{
  "init_std_o": 0.105,
  "warmup_steps": 200,
  "dataset": "wikipedia_en"
}
Each number is 200 + 30 x the weight over its row's rms, rounded and kept within 0 to 999. Layers, rows and columns count from 0. The size before them is the row's rms in percent of the matrix's.

# layer 8 attention output (transposed), 128x64, rms 0.106, rows 22-31, columns 0-63
111,177,233,192,181,197,158,224,164,207,166,212,233,188,219,191,230,192,252,229,236,202,239,196,248,241,193,171,169,218,156,148,173,214,179,223,231,172,224,196,247,164,172,160,169,199,211,228,179,189,210,211,252,174,247,156,178,227,163,234,199,128,204,232,218
116,229,176,249,194,180,214,223,192,160,187,212,172,207,152,194,189,197,201,140,229,183,231,232,157,189,128,242,106,162,212,215,228,244,194,224,220,189,205,188,194,212,226,228,206,193,207,248,210,233,189,238,152,226,220,206,217,218,230,210,182,217,192,161,146
106,218,200,176,174,233,263,220,173,174,188,179,224,249,245,205,191,211,179,168,248,171,136,174,260,139,201,198,246,196,131,198,180,172,178,228,210,219,182,251,199,244,223,193,206,219,152,234,208,214,238,210,190,160,176,225,192,199,189,201,171,177,207,182,232
125,249,193,221,149,182,149,188,201,216,175,257,165,188,156,185,231,220,220,155,199,245,198,191,245,135,195,247,208,266,215,192,225,222,151,195,185,193,232,190,202,211,211,182,214,199,212,243,175,193,227,212,132,238,212,231,224,206,181,157,157,177,195,223,186
120,150,230,211,148,168,174,188,218,238,152,233,200,189,190,177,144,265,170,199,245,240,166,201,206,163,205,224,202,139,217,238,208,177,229,198,213,216,175,166,211,224,169,190,224,185,217,158,209,227,265,179,183,174,232,253,184,212,249,199,238,201,184,195,199
104,227,183,186,219,161,186,233,145,200,181,197,188,192,104,195,226,138,202,228,196,180,223,183,285,194,163,172,181,190,246,225,232,226,229,193,218,237,210,178,166,212,228,226,205,182,161,184,215,197,209,199,243,208,180,187,176,159,181,260,191,191,206,247,189
118,166,204,182,187,223,193,208,161,174,223,213,230,211,159,196,155,161,192,170,217,221,209,232,190,200,192,212,189,256,241,211,168,177,203,197,240,141,181,262,177,195,210,254,221,183,192,275,213,243,158,156,214,193,241,181,222,216,166,142,252,190,209,183,178
107,167,196,212,151,217,187,203,193,180,138,166,215,174,187,251,199,184,160,226,211,195,214,254,253,189,225,179,216,195,249,236,162,203,183,246,173,167,212,146,234,262,210,201,233,186,206,224,177,225,203,229,115,207,190,171,193,169,241,226,193,200,214,163,204
122,221,160,259,153,199,212,229,216,249,197,235,174,191,226,202,200,214,160,164,223,176,162,144,235,224,203,209,224,192,194,238,184,185,214,169,205,198,120,131,184,224,229,200,195,241,201,240,164,213,172,185,204,234,202,212,240,161,195,184,192,160,246,234,225
118,232,153,201,200,201,241,203,162,282,205,182,218,111,188,220,204,221,243,197,247,126,181,199,189,203,175,241,188,214,186,217,167,162,216,197,207,257,181,220,174,204,201,226,237,201,178,176,239,152,174,219,240,209,162,189,191,193,192,209,172,229,168,189,200
# layer 8 attention value, 128x64, rms 0.0845, rows 23-31, columns 0-63
107,150,238,201,187,192,219,250,189,205,195,188,208,206,248,219,184,165,170,160,194,193,204,177,303,143,171,222,217,158,226,214,218,195,201,175,215,197,156,215,188,214,168,164,197,178,153,211,152,178,236,282,171,202,228,180,217,199,238,204,220,202,223,215,212
097,218,233,239,234,137,248,177,190,249,215,196,228,155,251,221,185,180,216,188,246,209,165,246,159,210,212,176,167,210,220,179,204,177,216,155,220,200,252,154,265,180,151,211,177,173,184,174,227,195,193,224,182,207,213,214,151,176,152,211,177,205,236,192,182
107,189,176,241,167,187,209,198,212,217,228,171,225,177,249,169,182,154,208,172,208,223,216,166,192,162,216,182,198,205,181,173,218,199,169,252,223,132,190,224,150,162,174,163,228,184,282,195,216,228,200,191,195,174,276,212,184,221,204,198,275,220,221,195,191
113,229,199,132,209,211,199,219,223,157,199,167,274,220,168,192,201,186,189,207,170,272,208,148,207,261,201,163,147,229,177,189,206,241,208,199,209,220,182,241,225,170,138,206,208,226,183,226,167,213,180,232,188,186,232,197,167,209,195,172,207,153,238,180,228
096,166,194,233,176,206,178,200,184,180,227,227,171,213,220,131,189,236,234,215,215,175,105,205,257,268,225,251,203,158,170,218,149,180,199,223,192,211,226,222,211,218,210,208,212,224,195,178,145,212,174,222,177,196,226,154,167,212,207,221,233,206,211,161,182
105,193,181,182,191,183,230,246,216,185,243,163,196,224,236,180,153,224,176,170,201,185,175,230,161,218,235,120,238,223,238,185,175,192,229,191,192,208,188,260,203,254,227,196,239,156,186,153,200,195,262,206,127,225,169,198,239,184,196,200,193,207,174,200,197
094,216,213,231,201,200,183,196,164,179,200,178,235,255,272,164,197,213,217,273,218,219,179,157,206,170,185,194,229,208,187,211,201,154,268,203,174,224,194,172,164,181,139,168,209,182,172,230,217,173,195,158,214,249,205,161,146,216,227,175,172,194,211,240,224
103,202,183,217,147,195,189,172,215,192,182,156,234,205,213,217,156,162,311,175,218,167,190,182,197,211,178,166,199,190,215,212,262,205,222,227,195,241,193,163,191,168,190,216,247,226,210,172,229,202,215,266,242,159,227,176,197,213,156,233,181,194,174,169,195
100,208,203,203,179,200,166,184,148,182,160,192,220,177,199,176,201,148,220,215,202,202,240,242,233,272,216,191,243,201,185,222,177,196,232,141,156,179,178,172,231,185,208,217,138,214,271,214,177,207,234,243,201,213,188,189,231,137,230,247,206,210,196,167,170
# layer 8 attention query, 128x64, rms 0.0842, rows 32-47, columns 0-63
111,167,184,197,182,256,193,206,189,203,250,192,198,194,204,226,195,225,212,217,187,192,152,198,173,164,157,261,230,184,137,219,189,265,195,228,271,178,207,240,195,192,232,186,211,186,237,207,174,157,203,194,224,227,228,192,225,223,150,176,164,186,171,190,124
096,212,191,216,157,176,112,168,185,196,153,192,212,166,227,190,187,253,217,229,177,245,185,179,200,191,188,187,173,225,143,201,173,212,231,260,238,175,230,192,221,192,146,239,243,217,211,173,235,226,204,197,175,268,201,170,181,205,246,226,216,202,210,186,169
102,155,148,180,240,178,187,254,210,186,157,208,208,182,190,191,218,221,134,230,175,195,163,179,130,254,215,213,195,236,215,234,187,211,151,196,209,250,239,231,187,187,213,170,205,232,177,182,180,258,257,145,222,222,188,218,164,223,203,204,205,204,183,187,208
089,210,217,219,257,213,96,206,196,159,179,233,207,232,228,88,194,210,172,185,201,195,253,223,226,239,218,198,165,158,180,206,227,199,169,157,207,228,194,173,189,187,207,206,223,205,212,232,210,206,166,208,190,230,225,184,185,190,215,209,231,197,209,191,152
098,179,234,168,202,182,149,219,248,207,211,215,97,243,196,202,226,167,189,186,242,237,187,171,215,223,224,237,187,230,197,197,163,228,189,198,172,246,249,198,225,209,197,182,206,177,218,235,198,158,166,164,143,198,160,175,226,260,198,194,225,196,208,187,170
110,153,180,150,158,188,222,186,168,211,180,224,206,193,218,186,246,202,171,199,274,241,224,180,227,149,224,248,233,176,206,198,224,198,180,220,198,213,237,189,168,197,166,225,170,270,184,213,244,235,138,177,183,164,201,151,193,150,190,223,202,231,210,213,214
097,190,197,248,174,193,207,186,169,191,175,229,176,210,193,203,192,226,170,154,207,190,160,229,240,200,242,139,250,192,177,169,176,249,176,169,228,200,226,162,230,199,274,190,174,221,184,227,155,178,199,163,216,221,222,198,210,264,223,245,146,186,225,161,222
102,187,251,202,187,222,204,198,198,194,202,184,248,179,241,169,257,179,191,130,164,173,245,196,169,231,196,206,247,234,202,195,136,226,207,222,168,185,226,167,166,255,193,181,222,177,158,177,150,201,232,176,217,207,248,213,238,180,191,193,158,232,234,163,213
097,213,180,182,163,245,185,213,223,191,193,183,196,194,215,181,243,216,263,235,192,219,191,133,223,191,232,192,241,210,214,206,188,141,180,157,172,230,275,169,234,173,199,254,214,183,207,173,196,197,223,165,181,254,221,173,162,186,210,211,169,201,134,236,187
101,180,214,185,236,160,210,213,252,186,183,230,180,172,196,169,208,210,174,188,227,164,153,236,188,218,194,188,199,167,253,178,226,182,235,202,265,185,241,221,205,184,253,169,201,210,209,148,202,181,155,285,207,169,213,167,170,204,164,200,254,198,156,234,193
097,148,254,188,174,215,217,214,189,161,218,147,225,195,225,238,201,184,185,230,215,197,181,225,180,215,246,207,138,189,206,195,192,222,200,209,152,210,255,170,200,211,164,225,163,173,153,212,223,245,171,218,196,216,175,236,259,233,148,232,156,230,224,167,167
103,188,201,167,166,139,234,174,211,164,206,199,199,191,255,245,239,207,202,219,163,214,177,242,202,152,208,167,193,201,151,217,210,193,162,215,127,198,175,241,246,178,238,192,181,219,216,272,213,219,211,231,196,164,208,249,147,219,221,193,210,174,166,205,222
092,187,212,183,192,216,229,141,243,175,170,275,175,162,161,197,215,205,160,171,169,186,177,168,184,224,155,188,246,169,227,225,187,196,210,212,120,160,233,206,188,213,156,267,198,214,233,240,219,198,236,177,224,232,239,197,220,209,183,189,212,227,181,212,215
097,154,172,232,241,176,176,214,201,203,229,187,216,174,121,181,230,219,221,230,266,178,178,186,176,178,168,196,197,205,221,202,169,181,168,249,168,249,188,239,188,208,163,181,162,216,236,163,197,211,192,243,169,199,246,240,186,249,229,223,165,244,173,193,174
098,155,146,200,263,193,161,199,159,173,204,182,225,191,207,187,193,190,223,186,224,172,233,165,186,163,181,214,173,178,227,201,186,266,174,218,201,206,209,186,253,208,226,241,198,213,213,243,226,186,218,140,238,216,144,149,192,206,158,219,198,219,206,216,280
105,197,197,229,208,184,196,151,224,183,209,204,182,210,202,186,244,296,209,193,181,208,205,212,191,182,141,195,208,177,223,210,210,219,225,169,178,158,259,202,181,182,189,195,142,195,165,265,238,179,270,216,176,174,163,181,191,168,224,264,218,174,202,210,167
# layer 8 attention key, 128x64, rms 0.0852, rows 32-47, columns 0-63
109,226,182,222,181,181,170,241,161,151,238,189,230,219,164,223,237,159,192,243,202,197,161,226,213,213,119,236,262,223,223,212,187,202,163,189,223,163,211,237,225,204,205,194,217,159,200,204,192,132,188,237,214,199,200,210,224,206,136,185,194,206,243,199,147
100,210,254,214,202,187,162,202,189,205,182,207,244,240,206,257,252,198,170,181,164,186,216,183,162,195,159,228,162,210,221,194,203,185,188,237,224,149,254,165,237,238,157,268,230,215,209,163,156,194,242,175,156,191,187,178,212,212,229,210,172,195,176,147,181
103,160,237,217,210,186,204,184,177,208,193,203,189,161,188,242,188,159,198,188,186,244,159,186,174,174,215,174,295,186,237,269,260,190,233,192,211,223,206,157,170,188,184,204,218,165,220,188,202,238,250,175,185,217,183,244,184,210,199,171,244,164,198,144,182
088,155,241,238,238,193,156,196,185,176,168,227,191,188,176,136,185,258,187,135,194,206,241,213,167,177,235,259,189,184,210,174,230,225,169,152,204,233,206,159,217,242,163,186,224,171,241,217,172,175,191,235,226,181,209,232,197,237,232,165,183,229,194,207,195
101,192,204,214,185,164,183,165,241,217,184,168,137,205,238,195,180,188,170,249,202,237,200,142,164,258,169,210,246,235,211,182,188,231,168,205,175,217,245,176,205,180,218,136,214,168,247,244,191,200,223,231,172,228,190,169,227,225,193,251,160,232,177,209,201
108,148,209,180,209,163,191,174,205,249,225,165,219,241,212,120,195,194,169,201,256,262,214,214,219,183,224,215,243,161,193,161,209,206,198,247,178,192,207,210,236,186,221,227,160,243,173,156,209,193,227,197,225,198,225,179,232,216,161,171,160,198,192,135,225
102,208,173,198,197,146,190,193,125,171,164,189,199,233,195,218,206,188,232,163,194,241,216,171,209,221,226,110,191,247,222,145,227,237,153,220,216,212,272,202,225,192,189,186,192,219,231,243,203,198,172,190,196,220,213,239,210,167,193,212,215,143,174,230,200
097,206,211,259,156,214,189,203,248,232,167,213,211,186,186,254,205,181,213,150,187,152,188,174,230,184,189,190,223,192,203,179,198,269,179,201,163,213,233,223,187,200,165,170,150,233,187,167,209,242,198,239,223,250,220,208,179,149,213,124,221,216,238,161,200
093,205,189,144,146,245,198,202,206,230,168,167,186,184,156,200,236,218,239,211,197,236,197,185,189,182,236,201,228,165,202,208,162,194,141,150,236,158,250,199,230,187,178,242,166,181,252,180,187,236,256,195,193,172,236,187,212,240,187,191,234,259,173,188,197
099,171,252,159,230,204,174,241,199,180,207,228,210,131,193,184,239,166,177,196,211,235,209,210,229,202,187,193,200,174,242,230,194,177,217,204,210,200,196,147,175,172,241,127,204,238,223,201,246,195,189,226,220,190,227,175,171,249,181,238,162,133,190,252,172
101,199,210,192,244,232,215,202,168,177,219,142,211,230,212,240,169,230,161,193,221,172,183,167,197,173,202,203,172,240,230,250,217,245,207,200,139,208,236,207,129,194,211,148,153,189,212,161,173,211,182,205,190,206,227,202,285,194,174,223,206,236,192,154,215
100,203,196,206,209,131,248,192,156,193,200,185,194,200,198,228,235,204,184,214,196,157,184,183,194,181,238,144,195,175,175,227,178,142,213,230,186,230,169,216,204,169,228,264,180,205,208,299,163,231,202,218,240,202,215,134,252,214,195,188,220,193,204,200,176
090,163,191,217,194,221,235,252,237,265,174,202,199,217,158,157,182,198,218,187,213,219,171,197,210,218,154,185,183,177,250,229,142,197,196,199,133,173,261,176,197,182,179,231,203,201,195,240,184,181,222,210,239,260,173,207,211,204,193,177,251,134,207,176,224
103,250,163,192,226,183,214,225,212,167,171,212,205,187,201,190,226,176,185,173,259,255,129,176,208,164,195,173,194,218,203,281,173,198,204,206,192,219,170,185,201,251,196,216,210,243,215,182,217,164,223,206,202,218,171,229,196,223,223,214,151,254,147,152,152
101,147,172,202,218,208,124,201,166,168,242,189,167,181,201,184,179,201,184,189,188,219,229,147,222,211,185,215,211,223,205,222,208,190,179,203,217,182,168,196,271,232,231,232,150,200,159,207,192,161,228,201,237,193,178,240,166,215,185,216,265,218,206,182,287
098,210,184,225,185,160,190,226,193,184,257,174,206,215,214,179,166,214,189,162,186,216,197,205,173,204,211,212,198,228,204,218,181,224,226,227,132,137,245,199,213,236,172,247,154,161,180,228,254,217,235,218,193,195,238,154,177,251,201,168,204,145,204,246,142